config = dict(
    num_hidden_layers=13,
    hidden_size=128,
    num_attention_heads=4,
    num_key_value_heads=4,
    head_dim=32,
    intermediate_size=320,
    vocab_size=3031,
    hidden_act='swiglu',
    norm='rmsnorm',
    norm_place='pre',
    norm_eps=1e-06,
    positions='rope',
    rope_theta=10000.0,
    rope_fraction=1.0,
    qk_norm=False,
    attn_scale=0.177,
    bias='none',
    tie_word_embeddings=False,
    parallel_block=False,
    init='uniform',
    init_std_qkv=0.0414,
    init_std_o=0.0,
    init_std_up=0.0414,
    init_std_down=0.0,
    init_mimetic=0.5,
    optimizer='soap_variant',
    learning_rate=0.0061,
    beta1=0.95,
    beta2=0.99,
    weight_decay=0.039,
    lr_head=0.00958,
    warmup_steps=200,
    schedule='wsd',
    decay_fraction=0.736,
    decay_shape='linear',
    final_lr_fraction=0.05,
    batch_tokens=32768,
    max_seq_len=1024,
    doc_mask=True,
    train_tokens=179600000,
    max_steps=5481,
    dataset='wikipedia_en',
)
Each number is 128 + 24 x the weight over its row's rms, rounded and kept within 0 to 255. Layers, rows and columns count from 0. Numbers have three digits each. The size before them is the row's rms in percent of the matrix's.

# v: layer 9 attention value, 128x128, rms 0.219, rows 87-127, columns 64-127
# o: layer 9 attention output (transposed), 128x128, rms 0.196, rows 87-127, columns 64-127
# q: layer 9 attention query, 128x128, rms 0.166, rows 96-127, columns 64-127
# k: layer 9 attention key, 128x128, rms 0.18, rows 96-127, columns 64-127
# gate: layer 9 MLP gate, 320x128, rms 0.234, rows 0-17, columns 64-127
# up: layer 9 MLP up, 320x128, rms 0.233, rows 0-17, columns 64-127
# down: layer 9 MLP down (transposed), 320x128, rms 0.212, rows 0-17, columns 64-127
v87 073:133130119103132071147110095095138137076179170108129096131105128085102168123123082125117140148151106148182153141135145109106121112104154135121124110153112125126103097095127124094159120119124136
o87 087:112118134164110095091153138166133108163116103138128160116172156168184116150106123169109101129108155128130157137118124131151127144135096117126127133152128134084125127162126118088125130134140104
v88 076:121123072126101125152090161086127126140163134127154128086147129103140113129151120148138139078105158125144105103074126153167139139117117123128147139119142135125088124130144113156092144119176169
o88 098:163107172091153110117131125153160171098134182109113152142109170141121131128084155159135121177142108116112140149145136113125172128110102161106105155105134150111111129124114090139166104111090110
v89 075:129149129151136136131134119118121129122171118105161079122161152156156090152101143117130113092131098145103143102115143098136138109092125151145132142066120118115117117102157153152118157131130136
o89 095:179152103147170103123153158119145131109126132144101145150140133087125131109139103130119144150092148076133122136148145157122143162110117147114145147105145147137129112136094110082141086108095068
v90 077:165147132128135105104141084098116137118147132142092162091124151095126134127070092156154120126117143088148176112154127143159077109130078128136119172128127109143140117119125135123166096106173107
o90 084:127112147136156157118161104158145095125150139118152090139147071173138186110159149101093123127137129150150117119095140120135141131120122119095111075104107128131145151142162091134147148153067150
v91 082:086144123139150146143144122089168117111124143154120095113131106121110185144132142087151105125075139125177139114141142129138121095118125136152114151179136129139102120187125093153108135095150134
o91 100:132098141117099115144114119126148147139136143143135116117108071141151118159121089103141143102123086143103112145130151115152125126083135146120143119106152126165149187122129155112180131120119130
v92 082:110138118141104109118111114115161134106147130085145160128085168123136119094143083137126086132142087136105122119164109101100117119137088129113105074129112140094158164153158143129138133153120107
o92 098:140140132143148121127177103124133103155090131157122107140118145173146084131111146137103136115138131106089160067134129118110126131119131134130124144129124163137083087162149141100123152100156144
v93 078:105126133127110156127118120113133132141095131144151096114142075127137105154083149092151110097084091140159139148104139119163133092136159157139130145102117109134123142107108093092149146109161098
o93 092:091133149104154132172134119138128175138148100127131161104128137144140155112170150140186117154072119162105128168131146138110136136137142161146112095139126131110137132148144152126128153105130092
v94 076:114141149070088119142147142137147151145141092155114135137110126148151144147094149151167128123140087111099128093109124095088104117133120115074134150096112114119162137155079115084103132110134096
o94 096:099120138143118158137088122104153126134109130144108129123101096159128112100184118145117134107105142113122138146112110115107091085093123146121140149172145119155166107123098105145146153108145111
v95 086:143140156133133149124137121123080095095097141172131085139151106146135159129125114126088119160135134133171101145100093131141115151090139142111090178059099123109102123131155141144113090132137105
o95 098:139133098116106165103106153177122117143173125097124146157108159106159103105137145140155100091147116159147084127163161065126137155123146104163099119140122184110103134112097152156133120147111132
q96 116:102118113118182107155151140126103149118168128155123150101081162128133123141138159089151128098084136110096152117135119116086145141184117109131161163162125116149112088133103124153158127132147126
k96 083:139097152117127134127088128155136137102124122082185130117109138127080130157105120100145140135136106147102128122106155165179107101134149161072084112125137128100126155123165108115122141130129136
q97 112:127137152104131137154122141106133136124140138158128108132068143118126164121114162100148140096105122130089148118149106121110160171139119115155171163167118121143070116128113132153117125135141109
k97 097:156136135155130109137154104151136114078140155142192100107152090100125113158143159113100117117096115122127135113133138122177136114101115076129089092096135100176115126133159141088148141143096111
q98 084:122128097126085131075168144104144124091129098127097111169142087127155062150156125163171125180177148157149099116110135136161107146085108118095126127108166132118147164162129143138098119139123117
k98 085:177134132130118123137133108075121114173107148169086092144050119106166095123090120141115137135119150104122127121139135097094152127140127125153144189127124100138103145123049101126149178120136132
q99 106:109126131123130119152139128121130112169165153118135107103112164125128154083130133105106149096131127086135109156162080100133114109168076128129126117154085107129115088087111126146155138100154135
k99 102:143170146141152143136116138119130132148160104093145178093141110133154131120123106138119090133156133158116129107140094126140114093121143164131118106139131124133138111125152121111114107134113150
q100 099:138120113126150127144153145149141094132135092113117116144109174114133112113119114126139134156120137137175090110105089133153094149137144128097126108113093138117138147128155133184127135134100105
k100 095:121140069108105134085065116102099118134144136136124112167123123123106174167131167137098146131143128116158105114136144144125100067179129122109140160128130130166132091124154118162107124139123125
q101 109:104151120121151108130111119175149117176139134080139138117138109102136114115174129110107123167163096116128121120093149136143124122153150107107135151131116105164145105095106105092100073109115152
k101 115:133124101123124098121113115144111122132118143135142154130180082083094103099134103133112136149123145111113066117161118148111102093196141141149155100104101116162109112085146118162102119122146168
q102 109:168121081101105122099106099146099114077117102135120140153141134167116114132104097129129145190087142140147134125083122110139107126128133133117096135139107146123162159139170119099133134120145141
k102 116:105139159100151151096144143151132127148126121122111106112161147159131163131105137148139140100110131112132112150107147147143136157102127103111163120176180123101145121121130177122111152127129122
q103 101:148124060122136166117114118164105111077111138166116184172138107120142160124076114177125094137111143111109097150141117139143096161128162102127113139149150142117147129120127084145107144149123142
k103 112:143121103117140144113105146123154122143139116119132103138128138152134140176152143104166140146142148154117175130096130100130145110118102140095124138163101099107120130119098088162075160180162106
q104 101:097117160155127168103201096140105110176127128095123144133126110125138153119126200167106129164114075169147131142119125131131135139184126129178090123142098131135131090129144147107119089127130130
k104 102:138140125126151113131150104158133125139127159122146097092158101143163113126152092078138153119130158096133157136160131109128105092143100130117122098157128103109175124100123163066139144082097146
q105 107:137154126144132119124148155101108116148140157171122125081143152130132120141125089071157120104117149111135106120104106097101120096111097104127135137141113141135156122151093094188139135131187135
k105 117:140119124150114092096120123126134119137120122181122154140146155125139114109118135083098158145156152115179075179142135116162106108145092090104147116122147120114137099137150118107140121091167127
q106 110:141120144132145139160142128129116178134114138116147129098121139118073139137160146132152136074154119125102140143128116137103107135123094126087167147155103149153092089172099119098122134140115135
k106 100:120131089148127144148088118087120119083099135159141124148125149140149197102147116107116129147091098096071085143119151120112149156111180149114142135138091130144135144138138130190142121110112100
q107 108:145118114128130113104122123140140137098101155152157132102112154120185095112128114103116136150130135141155099146119093126102126132142097104130144081127115154091105138072136102146158145145144142
k107 122:144159103130142147101117122099171149126149150134131164109128130118116130095142140155149138102108161132153125124104138117107115156167115075177123121117151111143132141141109145124085182151128147
q108 107:138128141112157116135123154115139153115137112104172074164127143113075135126156144177130129140106123133120156085156114157134127113163136101165106093124106134112126151135173142088141091151117133
k108 105:174184126123141102105088111131115137109174152120107128136113124105155104174100127131139121112140141149133118143136151156122119122126082096124142125117120148122112154126127154144114130113191108
q109 099:114117066088091119144111152105136108185106158136161097134090164154163099144149153136125134154152129110162157138137130155130136080072129091110137146138150102140130135153107136127106108136066143
k109 103:083108140179132112143122119119128149120130121164134129146187130124148152135141111132139158130116141131137124133121127141145079132132099154086100089084147122136094151121114135124110111106129150
q110 118:161164123149102121156116137105088180086133151152089115136125159117161131161103127134134126143112129115094125122128147142134133081154144118140146102126113105137130138146138140164162127157127188
k110 107:129134109108100135143098179121165132155159089083117109160143110119141111140131100158130146139129139129118116125152135090133115137107142169164151081145113124143090107093157084172113106101109054
q111 109:158097102161163113086140117131145130137137161137099111118137097093143114125161114147083147127140107137125179169106111148132179112179111146158114124138105113128116134157128094136138144126108074
k111 112:144110119147153124132131134099131121104134144113155138114138157095147116164161127122117147110176120108166106132095142138131131104090113092121042140098082124147131132141135103092162106081106074
q112 092:126103100127142141145139174090095153094177128168130124123096120135129112124130149131135112111154129101103172132128097111111168169143148076138148119161194134158104125151142165119112163132131082
k112 090:143171104109115145121151107170123142104136096147123157085145140109111121119097152131131119117093156158120156120090113122159116106117114097133100147108150135139135112101098113141114124108167125
q113 072:107115128114109157143122155111131142126104140151122141149136087064090123136112130106162133124127139176098147138169111154118140202127133110130160110152162143151083146129141136115088156140110145
k113 073:087120127127135130158161193124107169152132095113113085108121109138163124144115157128154135094066128114163142116131130133134113158113112143119130145120127099123160123098123106093177139146126079
q114 097:128110085142116143087116136142117123135124086116125099129144100144159113161156114140122136193167131139148108119047128155163130124090132140127123107109119122120154163159163140152097125140120104
k114 097:197114094143101123142133109134139139185124131164120125151116084124132110129129137128119148118156146118086133132071156128112161140132130125135165147146118136096091090140087132114159113096133061
q115 089:131154078114111114110161141126115140151152171126152158114120136091124154152145138137155146138146135094151154148192117139125149113104095098097152134153142144134103080145088142121154154167167146
k115 101:128121173143125144133167057138119132170110168146131118126147068113163151102144127117105140128122152142160120128126115143126154117123102121117091142086122128124099113111105137108096134124120138
q116 102:102145114132114121139156111151112101087091100096141130132121106163147126139165112143128171161115109152093073144096092101156106116146108162131146056107104143092153144113125089138123174137086124
k116 098:188141143111120143140116130129135101126176108139090125124080108138169142103137135192150136151118141082092126138112141113140130152147126158168135130167113152127147113138180131093146127123119113
q117 112:126123161102130139162117122134111128151121154121130132121134137130135117157152113102085134062130103112106142164141118129106141112173089122158114144145085152142112089145087108141124140134194102
k117 114:141128136130150153125124133159133141130123159060136136138159086126122155173199113129148142085127126105127104095099117135099095131114095128070074137123140123107129084180109140157142107148107111
q118 104:100143150161162113109144137090100108111133125153138096123127096136106148130146147120135146125142108145134131157094140135124123154137153129160093155143097139164147118097090144121191149127117149
k118 101:144124113118081115130127143128131131118138143075139135082129085135132122122109151095123127116159124100076145169135146138118091169136168131104140081113127123098171153126172127122119140143152145
q119 104:125148107132093152133160134126167096137117113108126121175112138106121130144140140122163115131106108142158145142104159122161119135139166149195143128063131116114140165125122131123150128138076089
k119 104:128171111116118145109158144101135122139111127132101122155118174097122130142110104113114152123064140117139106129170175096098131137129099095124139168162091112096096150148075139101156130103110155
q120 126:118118064170145153119103108131134130127117114141100162129120122207121165134132120119115106119085132075112159128133131140094148094132121104138128129129122105126133119103096117128169162120121124
k120 117:141125111139128161137156121131151102112138114158128125142132138148079121111123146166133120067167108110145134149141162104093130167162138117119124120139129170138119098137125129092164069112121169
q121 113:132148126146143125096111090150134158158146113139163129163127136092153127182129101173107151165163114126146088108134149110125125097128092128090108134174138124134135119135129137093146201102137140
k121 114:127116140109132145123119127143133129092087118137138103159095153145123128157134100084123166122131149132123156121140130133168103112145134123131179154136129143104160097135113118113093116133171149
q122 099:128156120101063155173124138153141099106100116112138160134121141149147073148131185112126133157131089150130129157165138095125131148144140131123155130113085147120102136137146155129157138171160115
k122 133:095126098096094127145094163121147137175114118116099132142085110139139187122137131149134108144102112139141124102091149099143170096091153139105143161168141154092133144143115122104127129130148120
q123 105:128142131167124135138100100145169090135155124130106139143159108097110171143131121144101121096123109136109165179146124123151118088125128120138121122105124116136109124158099109143148147151161151
k123 102:164094151110119139122131151105127119135134123084097104125104113142146142209135106133144121175153167136113118135083137117145151135116145096100131147112075136113098112101157116131157108123115160
q124 107:126080099142140146105094114101168146183134145125090135113179139109115139116143087116084124115131152134093131153156130130126128139117167145134147142128150117116112096105150161155110175101121165
k124 104:121096079133117141085136150124132127150165131089100146139141129190129154137114114109112132150146150130143128100068137135114131111120123162128138133119087104160133164176125126158150103102092161
q125 109:126090115142171103167109134099155128106113131134120134155122114113155124080112128109127126142115147119087103164076165126139105163139113095138123131138143148151108138160086153157089103160061083
k125 114:171197153157122093157126147088121158141084122132130140127177169135105133142141136124121139105171148144093142131117143133103102126130133167078115169117136097153118136146128092119134107116111145
q126 115:147114115120174132148133130144131126136136098136109114176136076135171144168110136118156168145133159110099116116178172118093086148143137166151125108107123156095114125166159132094140155133114164
k126 109:177154127120140123136134092136122129160097099157150114133131120133103138126148119155146107137120107104143114122107127159149133104146065120151125114155094125132149181107144140099104110110107101
q127 113:112109188132125121151146116159089136101106161145090115135135140171127117114115165133132117108121129159149170100115112124117123198098106119137118144132141052118120148154144087146117163103173118
k127 119:117096176116138135143130138131118148104096145108108146109099126128138075102116142148120091135117116135167147121088118113128066111069144137136092143145136117098089140109097109124127171128122139
v96 090:156129112138126130136134101142137094155099097168094132092117124178160142163147104103105078126098143169150117124137126138114105145137122120128119123117135129102110125130143088110156141099154112
o96 092:153123130147135135142106147101128149113153136128112104112116105155121133098099165118112160085153133093165122080109155102087136130178117121104161142153101126120109155113112109123138168170131134
v97 100:149112111142081137111093103151105123107143184152117103144126127116117128117131154151113136141098133105128134107134164092149143158112120134167152187114138159155100136139087165127162113099156172
o97 098:166137095146123167140129109142136126105163140128122138122102119141147127151133152167134107148162118090140164113156183112130126119138094155151133157160171107124113139149163111124142095104133177
v98 100:124117123101161103131130132114134085126094124132102125130106126158120157139095105152115072122154152161141196133108126119123127113124130162135111097129146094117133134105146111116116157090122071
o98 099:162156137119113135118097142125133107143092111112129150125092102120081124148088090099171134134062159116106099061111137151109144153124129133081125170132140140156103138113139178126135119114143164
v99 098:153114117133131137138124147139118098113103104127135123115129149079154122102141145127154140154118158108107120151147115142103150118129116125117156172160144109126119109121126114088173070119081145
o99 100:104091146178142133110116109119087120141156169105078127099157135132130137141145117136129143123116099091120122136120192101098128138105087189135103112150136123156150148162160157143140099148124119
v100 106:112139134096109171157136148139158101149120160179105128121123123137186168126083107099170156128138116118155113133139145103121139107162163169160091124096140152117116101181109119141084130128099133
o100 104:109147108109107105124142121130101148160121106091173152143117115116149136124163080109119136129110152161139123124108148109148111126158133161146122053137069118158134125143123113117136099135141134
v101 094:120122125129133114120137096144130124065108118165146150127100125131155169194126120132136147137105112133136120160141108114127079126144115125140115068143144143122121155140154083054173135117179108
o101 094:089163156118144122126120145129146134119127127115143162144086125107099142110113128112130139138122103106133088112114154088142107116106142110100139132148131148128091152131130159141130133174174132
v102 106:127101124117115116133143133094111138116132154143116129129107149094102142113124136137154118118145109131110095111105186081127165097136102105117138152194133135115123136106107185158158135159134158
o102 097:104088135139107087098116120162147133091137130143092120102150056159166127155100098172153078132147089145119155131139143140130120151124103174134097157091130157096110129128146140151148089125113103
v103 099:133109107141142136085136154128070141071149130174128149127103195118147097106121134146143127139118138107119143122143148097089131147136128115117088134120133123146140143100145108064112197165147120
o103 099:147133124129115104175143135144109126122086082171124162108130074171107110145135074103115115125135112111138137122143121148123118121161135125097148111145167154151131105106119155119178121101137083
v104 102:170160118113161122113125147140104147180137099136110131140139112124154172095123130131110131147165140149136089108153133100150192093148126166138119129114118116158140123120128145143107107157113179
o104 100:066123117163125149087162129115127158104100119109126134129092141174137132150160140145132174090093118142133140093119125122092163152150138132146163129118098125144128130152168098133146114107137082
v105 092:109094120128103132126162131139102164117144140134164095114108156121134147141129112104146197078145171119161154132109169099094142107081158144114122141142147105132151120138146121106129147099105125
o105 095:131134150108112119119121127121114137145095112078154187169091137139110139125099136120117146157109121129140158137156128077124147116137110120152130121128106100147163076142153172136149101130114131
v106 096:107111126101114112129112117151137096147153148141132145086111127137100109124145165128160117097133144097162140143072158123125132140126134126106120129116155131129121105124107153116133148112127138
o106 102:148169120180114142153147138185136139112151111161152084158113145091145121145167124149160136100074142151102154083167151105090126134136109138154114102111124118132117135155139155153154134136127173
v107 096:121109119142114143149106165187165133167125128157162143097147104167137106117155141098108107104130143088104116148129126114105182102102156101087117111121181131135115140176116114141135173112112111
o107 095:141105117129133128113187097133100105140126161112088137127131123101162140134120097122101138145077146135115095107130071108136155107150134150146126116100135170169115193086159122131165130150128099
v108 089:098104116144162132153134115141171136084123129132117106102142116135102142098141152087101112183164118114103107127093126104108097127099137164142140144175097138109173118158137125146126128125127180
o108 091:137158139153098142147070116161147116111095118104085077131118154141138135130132170132105125121098100124103166136123118116124103126129155163135104150152141163100154124152135094135155104102157136
v109 098:157082107187115108138135113121115115122145135126126132161099117089153149112116156084122130156144194133135147094088141114154112145095088142124157110065109125123091117080127131124144138101098141
o109 102:142115129112104140113074156120169171103130119124118129142150116147163094125101160146120087101129118094114117117132133115173114107131171075136114109100157099144099114145139178125133132113149119
v110 097:136129137159158114111174044150149133119142082164125116124135125147132145132129102139167151120175123156190122149134105123116156142147173150126061136147151103133115116129128106159133129149111150
o110 097:099121157098135147092120110163110154134111115126146171148110116146149161114129149107155131113120163134105116136136127106104133145145123101117166111107147152116153146147118101166140103063179116
v111 089:125122122117120138119093121097130102114114114175085125092159105138151139158112129103118150142126135097140165125132129157105071108128144102111083107114108089100119113127160116161113135092123145
o111 093:143133140135095123166091152096152153129125154121105139124097127119093145119095109081121145114170116137131111117172149133109130106128156153133147114124131141136117134121147118163125117123091158
v112 097:084144100145107127101114117101122116125113128135069123101161086125183114122103128149134105154145151131131086157116104116150101125123155127153144169078161151095134126111140142114125166108128127
o112 098:156143136125107132162111093144130095128091129157144141112130152126149133090103126142130093150106128109155138100148105135141125140100169133095136105105128088116125142129104149112102135115099163
v113 105:151151134124126141138123122099121137135148146110144087132131094139125129137087105113120152155166144107097152121166133166131147163159105134172115128124100138151146118136095134126164117124153128
o113 099:162116113123107139127114119124146130132109131152125092112123167109105141100175189148144138133165084140115121158114128112148169096116169139162149123093136135191130151125138143117125114147157089
v114 103:124156114098158127114134117163121120102124081182112140113146125159109139131150134135193100114104114122112125070151143124132103083145143137107135122141087109087143095120159171119142120137123134
o114 098:123119107127111122159149161118145104155096179145177133179099131135113128152108120153135115134123161119122158156123126126132110167145101146163124165165109142084108125121122105149136143097149068
v115 102:139132124156161106104158137144129140124142128134113102165157092145137113131152128098168123118155111114078160125137114133133101135150116112116117147098130173150166133087124119104182159110104093
o115 099:171138128103126134118159141102132145128101182148089131109126163102109121149118148085121097146163091116095133152203098114081118077152124137127090143092125102112126108105113135109127135169163141
v116 098:157112159139148122149133149067152153126123173163150151124156130119064126123119147128122116151127139100149152134092101145150165114154146126166127131172145141121127187119095147188111162078113134
o116 100:139158127105130099128156100098099118107051149116136146110152141116134109146136131159104163119144115152105138173161180139120100109143133120103097113127110171114118147097130128141108145110128153
v117 096:101113163167104126080143123124126105129140119144092100129156139090123088128148179132144145087122098108105085120120158136157139125127092086155137164062117130109128138124118092134096139166112096
o117 098:148139128108121123136141118116152124134155123133175119138147026144157145168139146108131103142129123132159136113147069084135107082139123121109079127128156104138141121131145102123107123118136164
v118 101:142102101142145141136159179073107125116142153140085159132143089059134141113112126141118142120127148158113102090144160113140119113138108147178154151114164158166106099106135132139127086180090085
o118 105:114134126140116065138124135106162146113113138168108140149134121175136096095154127191147113121120107156137113153104128116162155129120151121135091132129063157112139075145129112110136128118167073
v119 095:137128158118100115123130096094148141128095114183114131114142136137133084089129153123158149142116122183110132096165145105109139127114123148153121150150185166126128129130188097141123108092120135
o119 097:130175103133143140112147108154106126159128119125140157092129139148171095094140110153146158159134130125118134160127159082120111117149106119123147117147131092091157131125105107122111174120145155
v120 092:142099121196141109146134088166132117110111136131168161107100139098131117125126152102113110127148115123135137188151131125114158110141146127102144132125156155109084119138138087135139149143137160
o120 103:151112119152126161127145138099145116136147089078099153117126058116133147147133125138164098108160145105130105151140107110134133110113165143136121110146140154124078132138112169107148172131146120
v121 103:153116115091123118178112147107118130152154147143132196168107113153125095145161156137135118137118129081112106132155135147117167146133119130117140110146104149147130108146119128112151129185131157
o121 098:158127107123129116143143099166132213145121134086115111157114174128138131135148124136119072149124123104132100148147123125109139151117179092155082139121148180090142109135123161175112130087112089
v122 109:119142106139139144087122142105140126117145136115135142106144191143145164134109112114118128129078141094124138154130112110126156102174076159118167134154084166139199099083123106134076107152158147
o122 113:118115149152150095125159128106155182148092109144105098095145163128176110159163105130168116128129120125129153140114155129140137112119119094180117119144142101132122103110134085124118123180134110
v123 097:075104115136102155153123149090121161111161138141119134104120112132149153091126149107137114113099123088175125141109115161126127114124104104168147111126146159123163161141108168116124157173126117
o123 104:131139126124121117179131164120128118107096095088109110129086107082126097161143144164135110139102086147101131113124158151131111093185184095095156147151106137136170101120147073128141158162100142
v124 108:154137139101097145157074147147117122128065134102119142137144089179105131146132129133122113159180108120114131114171142112140133124109161097121161109113145159105133116113168126144093144203171153
o124 105:131129066137122154165157138130134134115172134140123112101132128110138120152099090132139152156167131165111151095090120104138133154138130107127131140125139161126134175126106184131112130120117173
v125 097:138092111122126106109145095132097103159118166086136115135217175134132152144084117159141116120197176127145099119116107160090077102126163155152154148148117117092092126160113072172119150130159110
o125 105:131173095135114108089126118109122090129137147138101140155182155115115113144128172130150130118137123155162163114102153145070147117102076129135124122082149133118136119160140157109152151106130145
v126 096:144143145156115098153102124119125115107154110122149120087153126089106155120101133159112083123117132113146122105123114146151106121136115141124109138112099135123099117095153103121110136113112197
o126 099:066095124150141090126121109102084134126147111135136105126131141085150111155129107138135130107059135114138174153120148137142170127153109122104150130122122097141098122159133176150130121132123118
v127 104:129102110142124138132134139129117136104090123151126124091132132098136157142120084104135079125090127145162144133112131135115113130087078132133152159104123143125118141126077117095140159090112166
o127 101:100114158135138110118095130109127137121104110095155115117107149127054136131146139143136085139165096126144140169124118122111127132145150136124088100092129122113100163141112117133121090076126128
gate0 085:139127122140135092120147128110149135092176138176138129138095144151131156147173132071123121153153111140150158124096089100146128127165136162133147154177124170135107109130097132128132125129155095
up0 093:126146150086150162140138153173118187123143161145167107106137124111127112099158153139150136157126108108138075152137120160152108149078111099120143133141116101129112100169116083184127111080119139
down0 090:136137147140124162115140142153103075140127123105118110112124083087101101132136125148135115127088151143123120164195156104146116135142141128113128123168136144158116140129113118136130115160091149
gate1 119:118140090151164166131125126130104060156154138103115099106128102168168136153113132120138157168087125122103116165090134128140106161092126132128099118123120137124132145110110147097147124136171135
up1 119:098138119107048112110092123149140159133150121157100154148107120128101114139133062089159138092142123136142124089135137164127161099100115101105155092126159130139145132137100085134115095102124150
down1 109:074092132112141187130090139146129066113135119113134126135145110120146131155092106087111128122083157146117127095123106162135095108151157130092154101151160143142120151120114113107154120172152141
gate2 094:173108152106139121132156092133135096123155141144094169097128121092165128129102154170131135168155115143140167165113151136110148118117074125089088101127111124146154168134103163115140103119120121
up2 101:153088142113148146144136127131173124165172165104126129149130173146109156163142160132084135142134131145128132086114144129133141117161158127084109127122151133090154155102139109100062150149146156
down2 097:111109152130125150131121161114144070179126166133177133144142140169103146119153123107128099138124103137128151138150093136114111089135118147079176127132133095159118132149096081105116169141115119
gate3 088:126157155147146073158165142136056126119119110124153113108122149187122154133146144087113132117138100143144136106133135113096132142137182150118121123145143119109147103112152113183128098132146108
up3 097:127157107146144187164090110134106198139111124123146122105139152124097136128155135151132135157128159103158139110157102135166093150079124122123121144166116107144123144103116103079093139118136136
down3 091:097120145154150103107131131106130167114128191144140128121158150128115130160114151166130135127115129152144198140122136133130141143122122150131161111113099142135116124111142099144133124130152187
gate4 107:100146099146092124099099114149140146118173132119109113106159145108121121098150109184145128112128091107096151112115154093134149129062099128138098104132137127120173093118141093089112131110144143
up4 104:151097117137179135065134136127143152153118117171168088120136172102123118111123107105102143096133096132131138175133130133084082123122071135111124120114090151120177157052143110159124105105128124
down4 101:145169132108138118129138143130190174095139110116115128117161133148128112108168110134136129117178156121106143132117134110120156138134148104130114114100096135153083106112089146152065113131145104
gate5 088:140078136152158156100139133144133145155114122091100112117140159136151138120127113139131082136131138078187123100153071123170092132130159130106114118122083141151128138114139137078108142080123122
up5 092:135058131117091144115081165115125113109132144121103124126122165177132092132141121091144123114141118116129081166114164112123108135142157145124135117112134147108123170141105161154110171097123148
down5 081:159153129145160116132129128140118130180122102142134148143112130148116127100146129135135140147102152109149155099130120176105152134130169134132111149098170075152119176115114147117169129137178095
gate6 096:092141091168137120129127132137168167109119145144165112159091105186139083132141172160124127167134120138139112148117172105155143139103138159122087138151162157181150158105152120148149095134113128
up6 098:127086158134156132096177124085129117117082111157130089110116125110125125150143125132123158176096131145136165108107127142164150113109117162126095123116146160106123118148114114110108106166149093
down6 100:107133153134129108121126136108130152169126150162076093139143087124118109149157108154156144142091148121116142114130091154155154154104155143118093108128147152079122116151120131176119098100165142
gate7 093:085125138141147085133101108113097139116142149099065137101136136150140086152132145141111156183148105135131129108058111125128139164109118142143097108092113114116100140144148121121152122104100131
up7 095:122134111134147142117074110104121157118082144148078113100174138151130097141092143164126118141148082144133112149102105144133125183141138106120114143090168127130171099137132125073091060153075152
down7 102:117104111158148113125122071141129140173116123120074126099120181124156135140138149121132135112149125144131098145113161098144185117154117140142109130159135086106149131137093142130118112120088153
gate8 098:082179167096125133109151151149109192103147150108129136154140114137140135156130150170163082175134134129163165130136160131137144115095182121119154112105119133172138114118112166136084120136111097
up8 105:121134178118197125104144126131133144132160137142101114130130075090168143147116140129140114123124174149159140157115128125143159102163131136088153150107128123170123069122093157123093120111100166
down8 102:131160066133148088147150123135138141120140085138128106181111154112120069121132140130121130138126154141135156155104097176125118108139123104109154122127153124158163108115097122174119139115129101
gate9 081:113081154163138122143129126134149124134165168125168144097124125159144149107183085102119125130136130116115097111117111142139157158133106186171109097132126140138130132106112096135129150136109161
up9 088:099158129110175111108117153088109092109174142142116112138128131157135108093152143089146127131079082135138107175135130119121118103124130117146116170102175138127140111149139104122130103123115151
down9 087:117139139120102160130157126145170112116121099162125089113162124113119116133113136127128110063160147110094159124136180116097129138138084108111129143155171158098135133128124128112112102118176137
gate10 107:149127110120124123145131154155093146166126154151123127109107075146077105122102165102150119150127150148097080125120130131113107125130121172144080061136111162156141171119168140134148084134111198
up10 105:106175147143114124151168153149104214134088130162102093120127140117106108127118111140143148142143142108125110157124088110109127163083103106126133140093120130128170139123155140129125089118098125
down10 101:151099152111093115127110098144137137130118169116116130142112170184150124143109126110102087105157131113109151113110181178127136077144111110115118122104101145138098146111114112156166162155114143
gate11 104:164118126097116171154136123135086145126155106124109116158134142108168165149126108176179135138110127086124145158127099158159134164138151113111148090100138178130139091149121125129102153078138101
up11 098:145117177167080080099105153146126117108135118093145102138073098092134094152090112110112151120104158136104106135113124133118103087123112132117102134163121118122117129128124130143188118094161143
down11 106:096168114163124144106133116139130073122134108109131133139113112123143140130152173129097111115144177118105114127126122088138127136151152159134131162099087102090176141108134119127150124105156127
gate12 100:113132073114149131099155161134133147120140120110120117151109143147113063100143135134109177116136174148092126144141132119135140107146145167151154138110106149089136118122107106136167114147147109
up12 093:142167125136167122145108148191159122125081181129111123122113150139102126133107146101126126119127152134121162128162129168142152118103097111128035140089120180127110127156114121109098120126094101
down12 105:117102104070156098088114106133109139115125130096129131114136140135137147110138173148085159096146105115130179132099154119108135118109152142149102115130099131097127166115121126138148122094125110
gate13 103:124120133114118136093132128139158130145104181123111103111119129146170107105168127096148120114157108150090118138137108154139142188093108188152141125112137128137075103167092099144137078098158123
up13 097:167143124105160164114143113157119147130139125087106110116137135137172113074114128140133115144110103109095125141110123148119126162101115120071140160120127134140111132132116118156127106148096155
down13 101:127144140139117099160116097069135175128081128101122137112142155102114115082162107083129125141147121098112123149148107102155109175145143126109116153129180104142117086160140117139112110089128169
gate14 097:123119144159112142176153057109152119128149143114097170141101135128132139144178129131119096116154127130137166141132080110121133148116085158113150153132107139142108150101111086107092143134107150
up14 097:120111106119175118172086127146102150112127099132081117111115158113147121103135136160165122148136157108091137101129141122137150096149141118168157150114110082115148090126119145138127108157134122
down14 099:128165141097161107144144139132131096141119110113121204075151095121123121074138113137139152148119119123107120163144098142119132128122125138121150109104129112134118146109119103091132160164168137
gate15 102:114136128121128152143123128148142121079133156103153104143089116131130114062134155129120153084103104092086117121099128167138128089141151107126084131104152129125171085131129136115145138067133100
up15 098:137164121113140147151155156141129120114143115168103072107138138102158154110173156137141136100136146143123120117119103169141087140161098130147136136094130102093122130120125153151158109145183116
down15 107:143129110153110133077122121153165147103130135091153170111128118131133144091079142141145128157155088091113101139082128156147124130099125111118131143112126141113077137133147129095141105132131052
gate16 084:094110120104143163124107109101131099140183094139100139112142159133143155151074123109133138096168138126138115150094121143129152116121114112142076112094087143158131129135105117065094163090156098
up16 090:138110115126119108133125112113146112098117155160132126103121143069145105146129118138130175125099152101142133158131133126105120138111080132080145197159180071137096115115171108104133094115156136
down16 082:130142100129153089134113137111160115143107113092156086152130115160086137095145127148135101126135119127087121101151103101142150148144119075120127129142171109139120081087105153143161091128100147
gate17 104:137156130138133117171132066130114096098149140104118159097155113113142132140120139132110118143176104130107093111148132149142113134070096129133108134135110171164174120139157123105126121135137143
up17 106:124104185112124102153144093142122091092122131104137127131133139139156118105120160116156163142129129100106131120117154131149144169149102101141105148159088122124152101140101151151139102138117144
down17 099:120136140133156105134169126149166124113140140141161129141149127091152096146140135138126150144089120152132095131145150118105160112175117189125161129139141160159138197168132111107140168120139139